{"num_attention_heads": 3, "num_key_value_heads": 3, "head_dim": 32, "vocab_size": 2048, "tie_word_embeddings": false, "extras": ["capped logits"], "init": "uniform", "init_std_down": 0.0, "learning_rate": 0.00175, "warmup_steps": 570, "schedule": "wsd", "max_seq_len": 1024, "doc_mask": true, "train_tokens": 128500000, "max_steps": 7844}
Each number is 500 + 50 x the weight over its row's rms, rounded and kept within 0 to 999. Layers, rows and columns count from 0. Numbers have three digits each. The size before them is the row's rms in percent of the matrix's.

# q: layer 9 attention query, 96x96, rms 0.0945, rows 0-64, columns 0-47
# k: layer 9 attention key, 96x96, rms 0.0967, rows 0-63, columns 0-47
# v: layer 9 attention value, 96x96, rms 0.0817, rows 0-63, columns 0-47
# o: layer 9 attention output (transposed), 96x96, rms 0.0821, rows 0-63, columns 0-47
q0 093:537457478540459491479424481541512480615491496462400447528539467597472584472476489364500476440581465546538453487492476428463529537464475605460481
k0 074:524436505559494482525384432563523466416480546527406540450490496495487493603494458490543479519448612613507464581474482479514435552470536562520517
q1 126:466562496435487507503510456526493440592553510571402453526556563519563453430460532459474496521465445448469482463537533487497501518472387545362502
k1 103:517577576393472560460513391541497499540438548501537551494471487527521512495489522527496497541542487415571547455518474489537453611503489560562405
q2 166:561460452449505478459519460488450506517549579537486558469552452549562492551500447432432539458590457470425563446600529531593522572487515495479506
k2 090:505481446434449461558537610465633567490464447500512524447552390443520495474509513495476507429597438510491459486528510554510434462529425491545550
q3 099:471451478583579527495467447472526457566504450459429425446456494512486504536581479541570520487516524469577450429522503461530520534571458508509593
k3 103:563446547493527585545465460455457496455538532448526465540518465504390464535432531527439492530500434435607438492564472428507464474625504514486535
q4 080:466584507580475448394535475496468492563444452529483449499539488495505490548436484427473436456480426501469473546481521501491552481454447536486427
k4 095:558488518502466565492478419427502453492467527468511489485528461487462508481475450545465429521501471442589475457509562547497428555469557651453454
q5 092:466490472491552483479459463537516550432474488457514581501521514504467558566550517475509484518620514522462421442558400480505567564433528425492496
k5 073:482555597495491490564468619489464520463501496435562438464460406501468541521471453462585545441565424590506410489457443521440511467421552478549487
q6 089:482531481552499542478608473429454496412544475512409531449557463559458494491487569494464534519505424510537503521527523471412503469556513592433526
k6 138:483578566508556458512506540524552496503523474515507453606423595474460488424410501554520427523442531549534497503447469396469482454445469510522462
q7 104:484495504380397521532482638424549494433524432424413518516508524524473452537435514553477480467530406513404522511512542497515398483509427530555462
k7 099:459561554438416506509448595505429506503548519549459521578552486470463463547528457603509515540565488550390555575455578478428440529433520466526514
q8 103:436463523524588540487546500458489606448532498424453454491516489403395482527543570550483448577531509532373437480525453494496520408533605458501448
k8 095:514562476472494532410471534515399576524436507527498505528521429497507425480479478516567461508442435432419532440431499448467531449531523471559549
q9 099:484434585491593428547458561508425446443405573473541548572508469477501471446534473458525458515421522434559551487573449562483427457512541410446645
k9 090:556499515552532470443440494547567465411546469441507461546525542516537519500584529526534407513498504534480549555512568508446489476549487484493500
q10 102:498435469491459530567551459507500460507525482573616469526547504438536599471439495432524577406492503459546530502463516519432569452502518594501508
k10 098:478523402476562476412491552512511465582547460618582452444414525477502487478479557426490485448516548451581494434577485596525534512514510525435485
q11 094:518540472426476575577431550488529516408487547537539475479501534493450535400523514434503437506592443498547431483499493521369526456397550547550529
k11 089:514496504550574478424510473434469473459580640558437549475529581519539500441484518476567514435519537455497487463568544525492536518429459551428461
q12 092:492546488423453482549506561504578498486495575627554502540476576466509449434477560439497432531494574514529452499494506530489551526484492393462505
k12 093:481547476433514463527495517474595480471545503566469582426565572471557552468489610399503515495461517532489441442636470558484661493460532550426535
q13 083:511500460450440511536547422438496462477550488556474550518458545506481464467407452601452479436428459514459476517436470529543458564495433505561513
k13 080:529503534511539579480455517505552567572454417468458545476498498478481497583567503563461570441486583520474489510491542579534481553416600476476522
q14 102:509455495523506405492490565535545454442529484440475495525529502442496556534480515499567471479536466581402500487493488573572399458526524500528533
k14 105:540536467532425479379488525566501563539519440502492448614493421453564446515495386517526412518536518473428562631416475574413470494492506416478509
q15 096:507581550466581513502494517483521486514576566550474544504485489488472500503496521476537477485550509425550420558513514389454446399589430575564464
k15 095:518512507474595521501504505475508422453512504511498529476533540471465504493450482456427428487479536411567415540524462453513472460412443574467479
q16 091:513503459513618563524438481444461487427439531438510492511502461600469515483525459501542333611520483553542495484489460397423527498576561564522440
k16 090:575539529482552458541498495351411512513453579511515472532524497615500440509541462489518452580505428500625504509476494503489539538552480567570493
q17 098:529538450481477491486444573544536498524487613455516496500478439473491598463506451422488438510506500466557431371457410503467526548479521565487538
k17 092:530521476595502463436585376469539485439552555505503491484450515570547423504495497412585491434553508437501485419474531593450469562505412548501457
q18 080:546516615489470538474494517550554446514500521564551472529486425499531450548513370499437478412480532502551447457583473485387541486604425506593541
k18 080:499509525548532511496501472498586522561526540496530481492458455509457480478553532483448528425553479596576483501528409516466527516493460468642586
q19 102:528463522433527525504495481536577567549543539471555472498498456538426561363624413441518455496550412457565503470476433522489488549414533568571471
k19 095:503442456591566528425508370522534446522610471491545481437519572481496492518458484407524434459477514445506573497532534583460568476494487535506446
q20 099:478509437476539537486573578508481502555467468472449568526430611512497483562397529592456612410567558525478493534559527493504504552542479417491522
k20 099:497519542517496525535537603408559523436508425513432515514472544423399453484516493572506508453482570535430387591514511533455505425473547496490489
q21 105:488449531412478491549469507498453574413520428603502515432505539524518516472515601461557625546493504423634499500475530447438520516564461570506511
k21 099:516470505466519535482522483498505468540541487661477504430448500484529456505462600488493533484448560434610414443537496483468544527581460527503524
q22 098:416439513423470516584466488493418494485507609534511440442520470448548526468530504397515501533571419539539540533501575472513339468546491457480469
k22 096:424548460344526537545425505520429513537568516585549532512478605525583600506504464469517484517561439464433559465509545480472409526495417435567427
q23 097:513511465458454513493432511390541493458572479530453634482496609558515470500498545562502520505442439357503535512467556485517453469423503519492437
k23 095:567480489518549511457543506505482431438484493510368554467526605386566477568446511604567583535486533533569454577575579488472438430481506489455442
q24 095:490495609483535571615408433489440506428365515571522484421494534456530450495519599500491475448520532510567453518534487449434585501427480449495530
k24 096:537474601433508500547456424398490467446436567522503530446433518474579413452548653495597525412544539501507435444503454449459484531516465540507466
q25 096:489511502484437489489578493526491486453486439468441521464570493504416449510464489575481546508493427498458557439530529515531507561495508496497578
k25 096:525480543422475470474503400456476468514524499573509486555471433555445522630476465505469535577508484552485500456489513544492463550512560536458506
q26 100:450492511470432454516584585477494429466545506610532454440467464533487469507402557424464552571482395542570536556446524453455363511595506482520457
k26 094:525488538392490542452518553514603444569521485621502507479437451507505505509504482424417591519522515471493467452469539515498429573545436555557470
q27 095:480426446505531519463505489491598517462501545513467547539522556460433415524432547484601607513534511541419459481477448431470553510507427580487523
k27 095:499491480512541535432535522563420509569515547535442468495443597417477463539443512462556604424485517442561545538513439553472538523498482541474490
q28 096:439534507461477433484414531557484513423491504492477513466395510505562553429574572404553430535438584533619549518476472419474506491553440476535469
k28 093:514460483497438483550423492536475461543470570416495589450562547525564564417578575392509475554448569497555404442508533474511533487508416562551480
q29 103:546520564413548515563435524449471536482545500550461452494425515467517512439472519524408564551495443519558522490455546484428483499455492469499522
k29 097:492490586409516552551480450439530418517594464602424453541493459480458449429539542492554555441415475481470479459523545546487489426480467549431484
q30 098:551435529469557577511384496503472552479576580505537429544480427465461486428537493529566442612578367501456560500466548427506555511540537494516475
k30 095:588482551361523541517435397514406519585542487534529458563555559557558493481488446424522463539532453492537582491431549449569476531522477568524537
q31 089:464584483562531447471533539470544496463482506460461540475554514551494430502537504501582373544491496506528477475582575470588467556456539575441541
k31 086:534513411507626499528445519486444474425422555456538478521559553528487505570488455494539459621569399511581431498528497529488492612488523449531496
v0 095:574419481470442510531524498521436500497537684475571508513514556584437574517493451512479529391523451521485447588500491439420418456563447491414505
o0 093:519543508530523486505444500485486458549494457450443479435450413439506452548510530522549453534428576516547487514566568535498498588514509599613507
v1 087:546510544470544481489506536489556503379548474450541540478516510531549487421517509531495569470534570558427523519437432557626535439496413444533451
o1 084:472515389565447453520491529479410456552541511400546545560557589501440533483541408562519431428542490487489448510507432459469489569476626459474488
v2 095:657458489503424562447483497474445583598539597487543478423469466540593502464464446516505538482474481505471517474508420509475563498458432416568569
o2 098:557505509551598453535573468451565458515458530399423469494508505447502473597569518510514457570419490541521539518497517471461466582620573624474547
v3 089:457580564520515440472491401495557529551491571508529532511544511510499601420545554514539491566487452546503402527414446574466566471488467458541488
o3 085:485401600501458580507490446443473392487505516444554501541559465534508517490419541497463464385516496470483529527598485479491491506545538529419540
v4 083:610470514527533512550487446518505524504535711572508488472443545542491529581462540465545487515545638505497436473447469538495496554493473398494487
o4 081:483536483480391419481498534520528610528493490279606536499501413549449482491538490529548502492506512492481555580493465536494596565493484541516552
v5 086:432493541487554566526483487587505464641536476459477531503522463510468610511478467397504531558477559583450414490616493414565573533406500496453429
o5 083:507469391577506497518533472474556508463439475617544557479519584427655464495510514555431493481537495357589488556558513512459464405516516447563540
v6 098:425532579449529461523472501501476466472510434461458519487470532571536586450532453487492547566467455537544502598486518525495483463434557590549506
o6 097:449467565481506528501536497526403488494452500609510459496524516490505585506463605526522471371421543485473442497632425505485489483500560407397490
v7 096:527376436474487430465357530501490436462545494526463544485500544477467482464523527516526477565496389578476468441530565537541534392475550595439482
o7 086:451536500513561532552511497485538462542483530646511475486461505490605502395460529480504551508497483449522469481469569433514459528522448456417514
v8 089:525494513536617556528508617480459471543488545480370554497569510505496480505552538345423517559454516485490459535545526550443548509446477487478552
o8 095:520381445536462490464520486498495438453506419671473469512448432525544522493427493569500538571467497421539526454552517471564524499550534490479481
v9 095:580556510496530494422506417485524418473494337543570496510499449550474515496531494519521488510496295457542544497539564478529446521571481590447447
o9 084:437475551409413515571419465483518578568484526530489484463453570449435466444510570530446481529565516545515454487375594566521403544473475451595509
v10 088:469475554498574447407491515494468534565477481537518559517467532476528563490424444586498452477525490469497571484563442448483560570424527452490586
o10 076:535498460537466570563517541488569481491513509559589412477461556461511469526530508468474487546428520555400399550456461559446499508517482427526519
v11 098:518447502528441472550457539503495514588547532541529529489446505512514590438513494456569527598528540486466461538508509453556485491517546412472572
o11 086:590527428525527509445541484469517499486455550300526479566534519450531517600492478458483543417544525516550423503485485495434591468412474568477542
v12 095:541596502480447502463381542568509459561454576564537550522429537524548468569564537544500420448482484443506417518507510465462485492604510581500590
o12 090:437485511413525587487583427465554538440522520348520575474504447467449527526441481476505624485449508543468525467484528528466546486531508489594470
v13 093:460469465487438549557368485537530529519491504538437545462474536573490569515622436474523486533500506493494506525469485480460536463394467538484596
o13 096:548443507464517517441555553459446492505492491388504527503552504477483542580403536563501590391441506474457507574535540509465405482547547482517479
v14 081:589572561474572475561498452409530442496440388489422495591570467461425585498554581534467505600510463464501551454494530458505469542469521549504491
o14 088:427477524506465527499458498591548559472486567586558447506464549532505504445520440453515507421547471552491507384465610485538493495458497415513472
v15 091:517566565478511507499566456484498548603430447509461437572533504625458618582483480522477550536487521446456570519483364439498497507540546474538465
o15 096:506495399520517427501506477558494542500452514500516520455448515496537482414499441421528438440466489519597495528513489582456572593472495493556499
v16 091:543633517511562524468543515500515510579464496494482526507462526541567589576496541482518451556570530487496416516498540520518519502473459463526461
o16 086:424485439494434484496530517519562618471508501372586495510505501439511522456487410576546548406529499447467503500504477520441538433455584428542506
v17 097:659392545542536549595518445550470559560601541532536440464505501564437457537430521486483459567562470550503547490486561517513449464444461560491550
o17 081:420591455550473484531444600462539432548492510395515461563444531505519497483547493487564457548482489499531501466528548431506553517559515537508473
v18 093:435524484481475544450509527429523413420424566489422559512479577509516558540501472563466505548566491534545495574524533534480531494390523622525504
o18 091:469429597445503535543458492492377525537480502538525426487571403536538488495417559462559575431388497534461447504561494485501472445545544400483471
v19 092:508432469510480537522490471466414548615455510519522537517504464412494556482590497548508559502538518604543485555402520465494533543431473549449594
o19 090:542604502555501481446576533537508422457554453490520494467517506527519494526448565515504510463444598451444482448635490467428478355540548484419484
v20 099:572469415510521531529396549557471526539483488479580542475561490479501522512495436450514548529428603507521384553547549516507526483412524586472603
o20 098:524456509484502499476544501402523404450528447489453515509550469443494492550447486564429549453561476486479546471515524513499497451553583487425527
v21 086:433596567466461496575443409501513515478409542472479432541518511524439455486520511511480587475469518555547420530567463534554513561540590535498420
o21 088:458431488474586420484514464513499556545520528575496490518466432546590599441525502487531414407563479614499530503506471490497475467526499469482517
v22 097:532403430502566471506594441564463469478496484509535437459546517477506491517485434381433519562451455473458650484599420496517488505477513432517508
o22 098:580536429612478556472458528387575496570505469571461526587506495437516441497472465554458503555578519448547446548460537453484557536530513563487569
v23 083:504518583521521429556466509479472412537493415475508576531449599570537471443493534397543542489462545532528586480503523496495502441469473572437500
o23 081:471441534491484549453524436474469506553479495614517450505506460493523561472551582475521480428374479514567407494607505506545545499496519402508545
v24 087:411481480470485485574585451562468450465503420500613550445482503560553381490497463568617483580543497426484560571519516437483495450454511421550448
o24 082:476597464449470503476455603462463548517490612430524512543509548424541536492455548475472508430477553569484439525520385539500537448473485426448544
v25 095:414505530528524527453555506486481546493511457534505425507570527526381439474480549523428478498485514468508579526479463522484482537512551477465438
o25 097:568516440466498430571505422504497468492524577643506513480417398480587499487488477412528440535527472579555481516425544509517488560500373616548593
v26 097:468473572536537544540484430470557532502506472486402506472521473566575564532426531475504403419519459469512570554525468535459454497481546450498566
o26 087:526484488479521439486595554523522473520498500670498361494454405458527534555462466536489544541414547518512506549478495466481565501590557528493501
v27 091:564481455469476506526598465490503483548497541444362427510514462483429441465411521477488436530525477537527551534496457545504473478642556465431473
o27 090:573538577530500475393444471503480467503427490679467491513481459509532505471466456473456466565471484463627539478517540485526523535470459627432478
v28 089:494488484460502516529397493531490426382413448523496572519451476468461438482472448510596491414545521474496512511537508550446582577429484463510496
o28 091:519520429395465501576546540486481576568535543427456541514582512495430550526527433442490555415536486604422485485445407522494459458595529445542455
v29 093:476464571498419414481410484455475503574543566471492549515482487433504568455585515412489529555438589546528397563397449511530534506475414481492545
o29 099:515532514521532518484513457461409490482448508403515577531565514552446562537507508498503461452513455424438481445640426467464556508491566496419508
v30 097:418473529542470484633460501509481525445467520529394452480531480561445494506419494488395499483496470433509473481463453531502464532421560410492519
o30 092:552400470570488553462484562519507522541484462548567447448487461563531529477579537497595515534496526582491513557483553462576523540539518506527472
v31 092:508502572447530501561568456515478538475525473455413453561520497552527506494535490480468472511525405531571493561478504524494466482532516421478429
o31 090:490523511501451546551519433552487421450477482626557524493472528498615592385481563488487508432440552470561550477573485485548564421490466494500482
q32 068:452509582468597500599524487590477477511535491471426514527569411539529561539509515494539491523483378448481567537419526458456531590477528561496449
k32 071:460505383520446448514510530456534444428458577507506461524536588647509541506510513474494523518460521510448524413449531462539576502490550531484461
q33 070:372599552512567560543494465475526528537497468520535440428486482448433517498475578552480459547496495472585502437536481514369518467448578532455522
k33 075:553535422512543533436544445515434378500443427522418492504466481411563548403503456506508610483519537536517567530533401426507551438507450446545551
q34 063:447478447479490504447487454529432479621589503492545541475496421566586577514469488463511489398532529473471604440546557542576464505513511445424456
k34 182:529556452425477526514503488440531533544522554495542555436552474529504423578452576486454478435591439424410535360598547565506506463457463464485468
q35 093:517530437528559551442547425446476513446544470508466483490499497567450521546539537596573501454524510487399466468594418571568561408500536475457487
k35 094:562418331471578585502515495478540517499451511549437521531470513492607482525432526540552536487561561465472542427473489493507482428477493509504514
q36 066:428532385526463480498443481443542375551544552467508555562491536567544600495521513561460418496504520522515517482557493386562576442515481510422492
k36 067:493546454483370603586450513497493505384538417422528450457501423534453521474452560419475525512520485417521499465479532519484511494532499460576434
q37 110:538454497534493461580517550586542542525618501485480518496487490466415501375452443518528447455521491450495559574482493560396537510468546453512505
k37 109:429445497516519453414462465517425455496451431575472458528449536521512593436542410474500590472459566554557474536460450494526504615589520513467566
q38 202:514552475440394435450558500503432427544468518575539522501531497530588480623516477445445514510530519478446516455440518545661486550567433463497419
k38 073:437485487439518575516534481497581467484482534542574490477480564434568486534394477572446446466590466523509482546501527459551460432511442506488516
q39 089:567498521452484444598484510450489400486426504498511509509526561468600516414505494477459456513489475459489508557481536429473546458487562349506484
k39 093:554596529524458337520494565472545531441474555493517474469526567470515503509543480505462455465540420469556506455452533503555539474472546418460448
q40 092:503473484516490453464490569497471425603458486529526434536523456499501472471578471450564421607443547435546427473516505460502471482546533505579498
k40 089:463543527473544380392494560527513422513394479555574563507495465503576484489600536474506504595525555446483460477492456507489537451558591511558438
q41 101:501517523577479531502445406454478397539450466538566488501557523495525464527520484457417562489486537519511377513563509523521522463499492480534601
k41 095:468583448551580498556548523444418471517426490475497492489470503555501420522430459560434526477498529428512457509577550471474590540518545516525487
q42 102:449595506544456516500453541504490606477412453519501470426541432493469440507509567426599461550549421518524440500561470399495518475495510570545424
k42 097:450520474415390537531528482532485469545506435553477445450525427589576524445501533527501429497568544510563504470541433443464482449482413577538541
q43 106:453553546458388543556446515519503506420431574424620482549434450514581491409569525395523466616510493396504550422455513493494511520469505566527395
k43 111:531517586488427462450486499471549557475464468474514501496523475494494597474546555429512422559442452393488447439449556488433535379548504572502473
q44 090:566561547467435461484489550552580546491353425480542477463579524507476581482502491542513454485426515518467476504593406451492459506521554589549497
k44 093:353543522584523524526581509515511536513461537400566599462552508558510511453524507469519488485388473463582497432435474491552538521453519503465530
q45 093:535510489430442544568457473570402537432443509473581469467519500539500517575491415520532514580488501431562559511585514532546493517483524471445521
k45 100:509525520533446588477491553487485512560512437461438485429431438541500498546526501446461550596555502480435480453550563503472499497488516555472445
q46 098:539514589390480432486483554535486511449547627570466491484503507461576459390510490386489502437496463582436540502455546502500424446535439468481488
k46 093:407519556374476417492515579525577461503581487551576483469509468430523609422469494458450475521490433508459549425421417491492441462512436472528500
q47 093:487517441449481540553424518472494476454573493574392482523536577452443583352486580473400525442475575410571462463514532456449516468564481504507540
k47 091:472524576404571479461499528517488529458470441546541516419524660446544558550421515579490533487464455448670491550434517436491507526437472546513462
q48 097:520488412478613557576449453457488466589518532542505541475458484547502496469477505455453498391540432507545551489435497432467567546584519462454390
k48 088:555523515504524481472507430540457514475441582518562505442487536460589520513482459550568492400546478475537577541474537464548443469574489517475465
q49 096:511509450459530479562477549498569619489497505512463475531447535523488484499504563544482453451614478487441490530591491452506543484474435425524497
k49 093:489535485449553490496533502479514572450457520493467445459443524397577477525376595491537503426584518429518535477470484394477468422474450436454537
q50 095:489478487492527518455514464466585529566506455438502411553467510649527525523516445545487508550471550499380466484521537561517489506555462464566457
k50 092:558545522521518397500485434433452475577523492480482558470536507511376408520526568503604473550512573496495545472469495577507524439433543496522512
q51 097:584452527458514505502466558480537501557515470513483504456443452527517597539539460439553433459474493513553568501453472479479386559502417515458522
k51 090:455520593510431567486473472481510490517492493441527479531455442493500487463522505545460371592565454499490605517472496605486410502499431491480446
q52 091:470499591504465556522490538512502476435553385518542492492475477553538472381496520501520536502489525490553476492471490507403535524486520637484528
k52 089:450486522447550498427493491502490551464518493521573568485489442512505498503404562545474495535502490485557449482421482545456553531514492578519543
q53 090:499562485548542552515469546457451515431487515525535566490453595537567556456465522525544526512489547456637496498530550440479458509441457492486468
k53 095:508494451543616563565506538457469434433429509558532530460468573451496537519458521567446602493500493389583483537590520466492487503510448448505491
q54 084:488546550479563470555447474499475517452561496537497467388396443534631539467428582448504431383538487537540436486481517539436437492539500422523541
k54 083:490487452442567530468537463425570435480420552601536514454442528488563492480475543597468372457556472498492552476479463430512553522487472481447467
q55 090:491572490499420448500399528505529512490550566480449552411505520495546450569520568485568393460525494601500509446495483516431493487502534523424505
k55 080:437471503457512526576511423564589503496483403486548455562492508545493560504492545425459406402532466472472501443472447585523428434528552512458467
q56 097:539456434500542567546546430410502463522451559458543473499534514551454596486597465573403487471474594406581518511536498491495500465506442546482482
k56 093:549554509620530524494515396398453527482409552450505566514493565530489409514496427550451551506446501447590499483485529444564488482437532486493530
q57 102:524535557498505500499482495390479531497459543492453470453446510516462527480509521543531432555501534449523566476558475485555497540461508510424637
k57 098:532459492477574529525508501349582498511545392556468505519527470457440482550604559463508577554517435508558488465521474475529416520471484520458598
q58 098:447515482445449553452573497496569516519661533528493539547551572598476532422472533537409518483440525555474597432421659457462556504511494604437512
k58 094:434435605439485493569437465509565513426516465555541575378599520432415509561413505489425541532454516586543472490481557530531537501472552549498523
q59 094:425553484573494459473524573503430398521435497553489563544499579439500512508560473445441573524512468447514551565596510497426469425464527422528501
k59 095:492504422493502492403611522548486456499381502535458508493519610467517477518506427452488596528491542450522489459612506464489505538583453504482525
q60 093:510556457502487459505550569453569543618442493511600575519454555525534480526541449535427463497489530503504541523497530556522528519460478434495488
k60 092:461533530577477466511578447543511515473459520405494522467506589541435443479430481545387518518607449444451515457544512434570443443454479466546484
q61 091:529463416438498519543490496393501590483461487470494497404488438551551513575558556468597522429536459576487572541502504503441514539566489462509505
k61 094:506483498391468548542530462485527409500523496518571439480458533516485452511472577548508482472622417477452553468527481515517529469486481562520463
q62 096:551526533469451518441532476518501394527513463578506491580516547494488582436539403444453500500529626548502446460507448462533478483538505554489409
k62 091:418548473546515442551503477444467509458587531484513481596530532573523478487462434532564553519374575473552486512462466505473486493500390468506421
q63 106:538402473474568469523419491524494575564461614476550564458451465523533477537452528516531514443517496617542512578515511518491553562476493523537539
k63 098:522428529438544513519468453531544558516476533444529517489408471555515468479431586536503486422625512513527463565454504496525469552532429513520539
v32 102:603484390455499587495374443503566479426511442461524566537555489481517542518494534451570477456518466502481520448417444458539544462453571519518535
o32 094:445615583547467487508528569525400469421508511661413437501446512421448544563588443504509509587454557512604468481503547508490476472481384501534534
v33 097:523441473538514619500487459447408445512560648539590474456512541422506457513484459537578489539494464371480486466426509473515468483445509503489482
o33 099:441596579389409488484529548607539579452513412489465555438469524547512502492495418477532565466492500554541465513485580508467522521448481581454486
v34 119:486472524528554554445505555483565444478514514463429450469472457568511458539545443511524530539494532509487541446421528490516564494448421474477588
o34 127:436510517559372519495517488525442513543543525411461564480497476509517571521509503427536472530405474532477535488497482485484490522544555670435439
v35 100:449446499500535568559405476457458484463503569483465495449497559539473517519463521474514579526499407521504513484488492516481457473453562538429501
o35 106:596551514559436499491548550413487442518523480438569463513611404492471514496490462525474408517478569500523470577550465493499465536443480521506592
v36 120:465476442525574558421545426611565430487505513430510419521532558534445422485530544478540601515512482510483539452471472471517558555549513580544537
o36 132:490536556587462571487514434482475537434537471464531475467511452512532564547536543452554488492346521424475506448527526520526522458513519545535536
v37 100:542514483525495519510549568419592491405551524454532460480545464544524479507473559533445489533522417455475528495532506428506551463562494603509480
o37 101:536455508458461580568485465423439506554476536618495529533466580481499540510470539500491617449477486453519438540549434537456380518514495467494573
v38 100:412499488502496498373499510503556562496437530449396463492445494514512535563541490553469447535488467514525547466476531512545530499426503497381479
o38 104:538496577449529457533476519513425486504500494492521523479471496534416482539415405393489520517478511484429416509575445485461434467542501581572501
v39 115:515460530472498494554520447608419462495542501507474473523466544445545505456538469457462424478466602518507483517551538495480514483438500435366413
o39 116:520492493435488557454489459545535533462560475375534477445599425523455456526450532439529561482536520419452506523552483550503584493448563465545541
v40 091:482450537457582499531609552524562529465462541531435532476483532584467571492506406491372499490493517545572372560487556457463516415473453410440529
o40 094:525456516519501507477398464465519479533497506469491483499592483470522585455428570549504521487538482467497543505519475577477510581544498458445458
v41 107:526524504496544582592521533530429501518550456533554445454471493416539452483559496470528519464507537515495469496520558461518427446429539556508386
o41 104:484500547408518499500480465496522544469504456534541534512614504554535450514481535482412479526504434523421548570491501510533534473451517512520525
v42 118:450594502520486581436548524544479486542542520503466446533459548479556422474550570475478563489490524500449527500490550462568486514567494618568546
o42 124:520519489488487485479489491480497497444568538446480476480563463502491495550563544483406460459414535501520542480426564454525504412433430636503496
v43 097:541546527466495494432551583546466531487581560542572457498457502491522389521512549513533579531449447436441490446406370491467565487546459562466472
o43 097:532537394457462525436522420521511536576497432507479557451554495538517513541496460469421515488443526493578539526469605561492431575413530607460478
v44 104:501452542483521467427460484417564511495629575497518517526491545626557484520437507538507517443455460469431440486542553482478495556539426484536490
o44 101:538525501566402558529568520429433467577451504295579499541503486418467552519545510456474501546509560479596526509523448479406473557457502556490525
v45 108:563467484485495424536504419493501571530496462441456514543553446536436616474440506491514520477497445506489449529494345562521554496455515424534474
o45 100:451481468554520567490510467479412538496449514493571478537526524498515516376409551495558510509604564441534467500578486520449539493615526339473504
v46 100:575545561482534417539562490475445471559432465537488393564504520462451455454425535589479603566500562564413545431512410543527455467519498502556502
o46 095:400463408462477522496545533535506441539595483490561587446489475514511464422421498474475510445498521421516485496449479481455564503567447522545437
v47 117:487587489522534445432458636429545526547503426551527449449459455553541434537489489524448501556468530499486551455456506500489447457514451640625559
o47 122:467465433488468424553499552464491401562502545493400566541521570519509492527524511542416509415490428583536551509450530458520451458566482583411500
v48 102:546540441453508453553479530505469569459486436526594509527484505513461484456475534515502524505523406513525510528505539491543489547564483485603461
o48 114:492433443445555514469467512544532446444474484546500530582511457445546532496528509503369475518576564520466546494513481441490450414572522444580442
v49 097:515619548526547547484521483494488425519474499549541433538435570536428496480482486480451556492528557599515423502435521497507477541552497577476562
o49 098:460463456529473527487519413532532505503478445530520440479597383560469555489402589510495556481434507427542561589476402507509564431489565541496396
v50 118:524552532490535491443537505480494442536464466477565429535453518583514451505559572509490594497515490560499536484471386479495569499546463558598554
o50 129:419456472547486502453503448514488564509611529428454499477492518504530513453504522449418498440370551483490553449419526449541551447532518610491389
v51 106:466531428548542501447431565514485496583426537525482568439491478472590570498551467516546420505525560464481541508486550464501462408381561493483548
o51 109:499451574417395417555504575547498574424557491537490479514515477491433438544532511485531562512510396650463494444458475516522527519484471526461517
v52 109:544524461437444562575415626516514536596453500493508581547535528457526523488557515509496518529461528545527595489498450432476491500433537594496500
o52 101:500512528482510436471557525512492501456539514738427480419437514466472449618506532526498513458453502558492503512468557481626472475503471535552483
v53 105:482493454546495535365591512490532468418601538435511483515582496524535465486494487525496532504469468431502427534538620538526473571607487468591553
o53 107:548458555562536588513518448464525526466482489421524438464436531461486633532519538469537445465521467489534542434481563489478458503455495476491558
v54 097:458516475458492411524471590402542544562516396534455484477555554525468518516561505543490496540465493529536524455438455493522539461534510519548540
o54 106:445519460619525480526547563460492397562503569481499538527415510479487508491490535513408549450505531466572509511416534473473525510580403545458386
v55 105:597445504496426518596473440424558555493416437499473469500534458415431623495486463512495519495550525460589456503444444457496511438500510403390467
o55 107:434520481484507513494463540543400469545530501623542516460501424558446511448477477458557502431555474596498509543547493520481529509496469396483431
v56 112:600562473497538543493604536506480548536499516522502530544517433528476502481515512587455565474493390576486548486537349547442498456392572561576516
o56 104:486443444504459528429559517401481555493547495512561422462549536469470549461407533505412499447492592504539474519514513439503535435513498484550502
v57 093:408605503532499513506528568448493540516572509500524514465509528462432542563587470438505567582537556510502570519497465451451451493554554548485471
o57 091:555506486509400465553504458508442461545520464561488556513434448556476490555437509544534475394461516530517493512477543483484437489537518514556432
v58 093:416579506510513452504446615484603554365522493511599494531450497580516546468433508496461614540515452507514523500458548495508491528468528618574456
o58 086:556478479475493561510455490475458406566489463607443436484605520444520529547428579527386523425402491474576511543510483533526453383491502497492592
v59 100:559504481529466534565569605521598457493448444506479400493528518514487450466579555572399540562548528556553476421456441452461507488519478614509524
o59 102:449474524545449582476549470422474456531537513533488492444587459521502584559447580455446538411403476495481547500537479524494508505465466563474466
v60 105:456382513509486486467435425565462484566537533541487529544444532441534499459415522525508464561446522491472510459549480528508486490440439401519495
o60 098:447535459485555546475534492544606486435541465369520448437653572488562402453489440471528553445543501494501483536496503505453618495468532518489536
v61 085:513414511540529585458426393583531461573578534487494514476476480550537544482508487512600439433440569366483503456482488472575478441530502546540554
o61 088:494594610455541485548552545485470570445521517407458498515545533520485480526564462449511504588519443578439493501517509488451551459492472531539486
v62 099:493556451516491468518476660460485499499416410501461480549471452461521517501526579508489540483519558556466518517435553458457532490491493539620535
o62 103:464506487505486497503457534523523402513554563625383553541518481464493524506571515517448498451491499511548532420460463450500487456539432464441450
v63 116:552470556551488535466541493529533522385566523475452403510487492509464516478532542469439543492513596504516495540523546492468536489585502528521470
o63 121:515487444471501593432447373525435551496562493404486512512612496584486545480493508472491568370412490414494481480515532550513565453443491502448467
q64 086:425434483497496547569467574458514516458463433393525521493495374463554557506534533461546451520476418518546500515506490475460509503507464591460585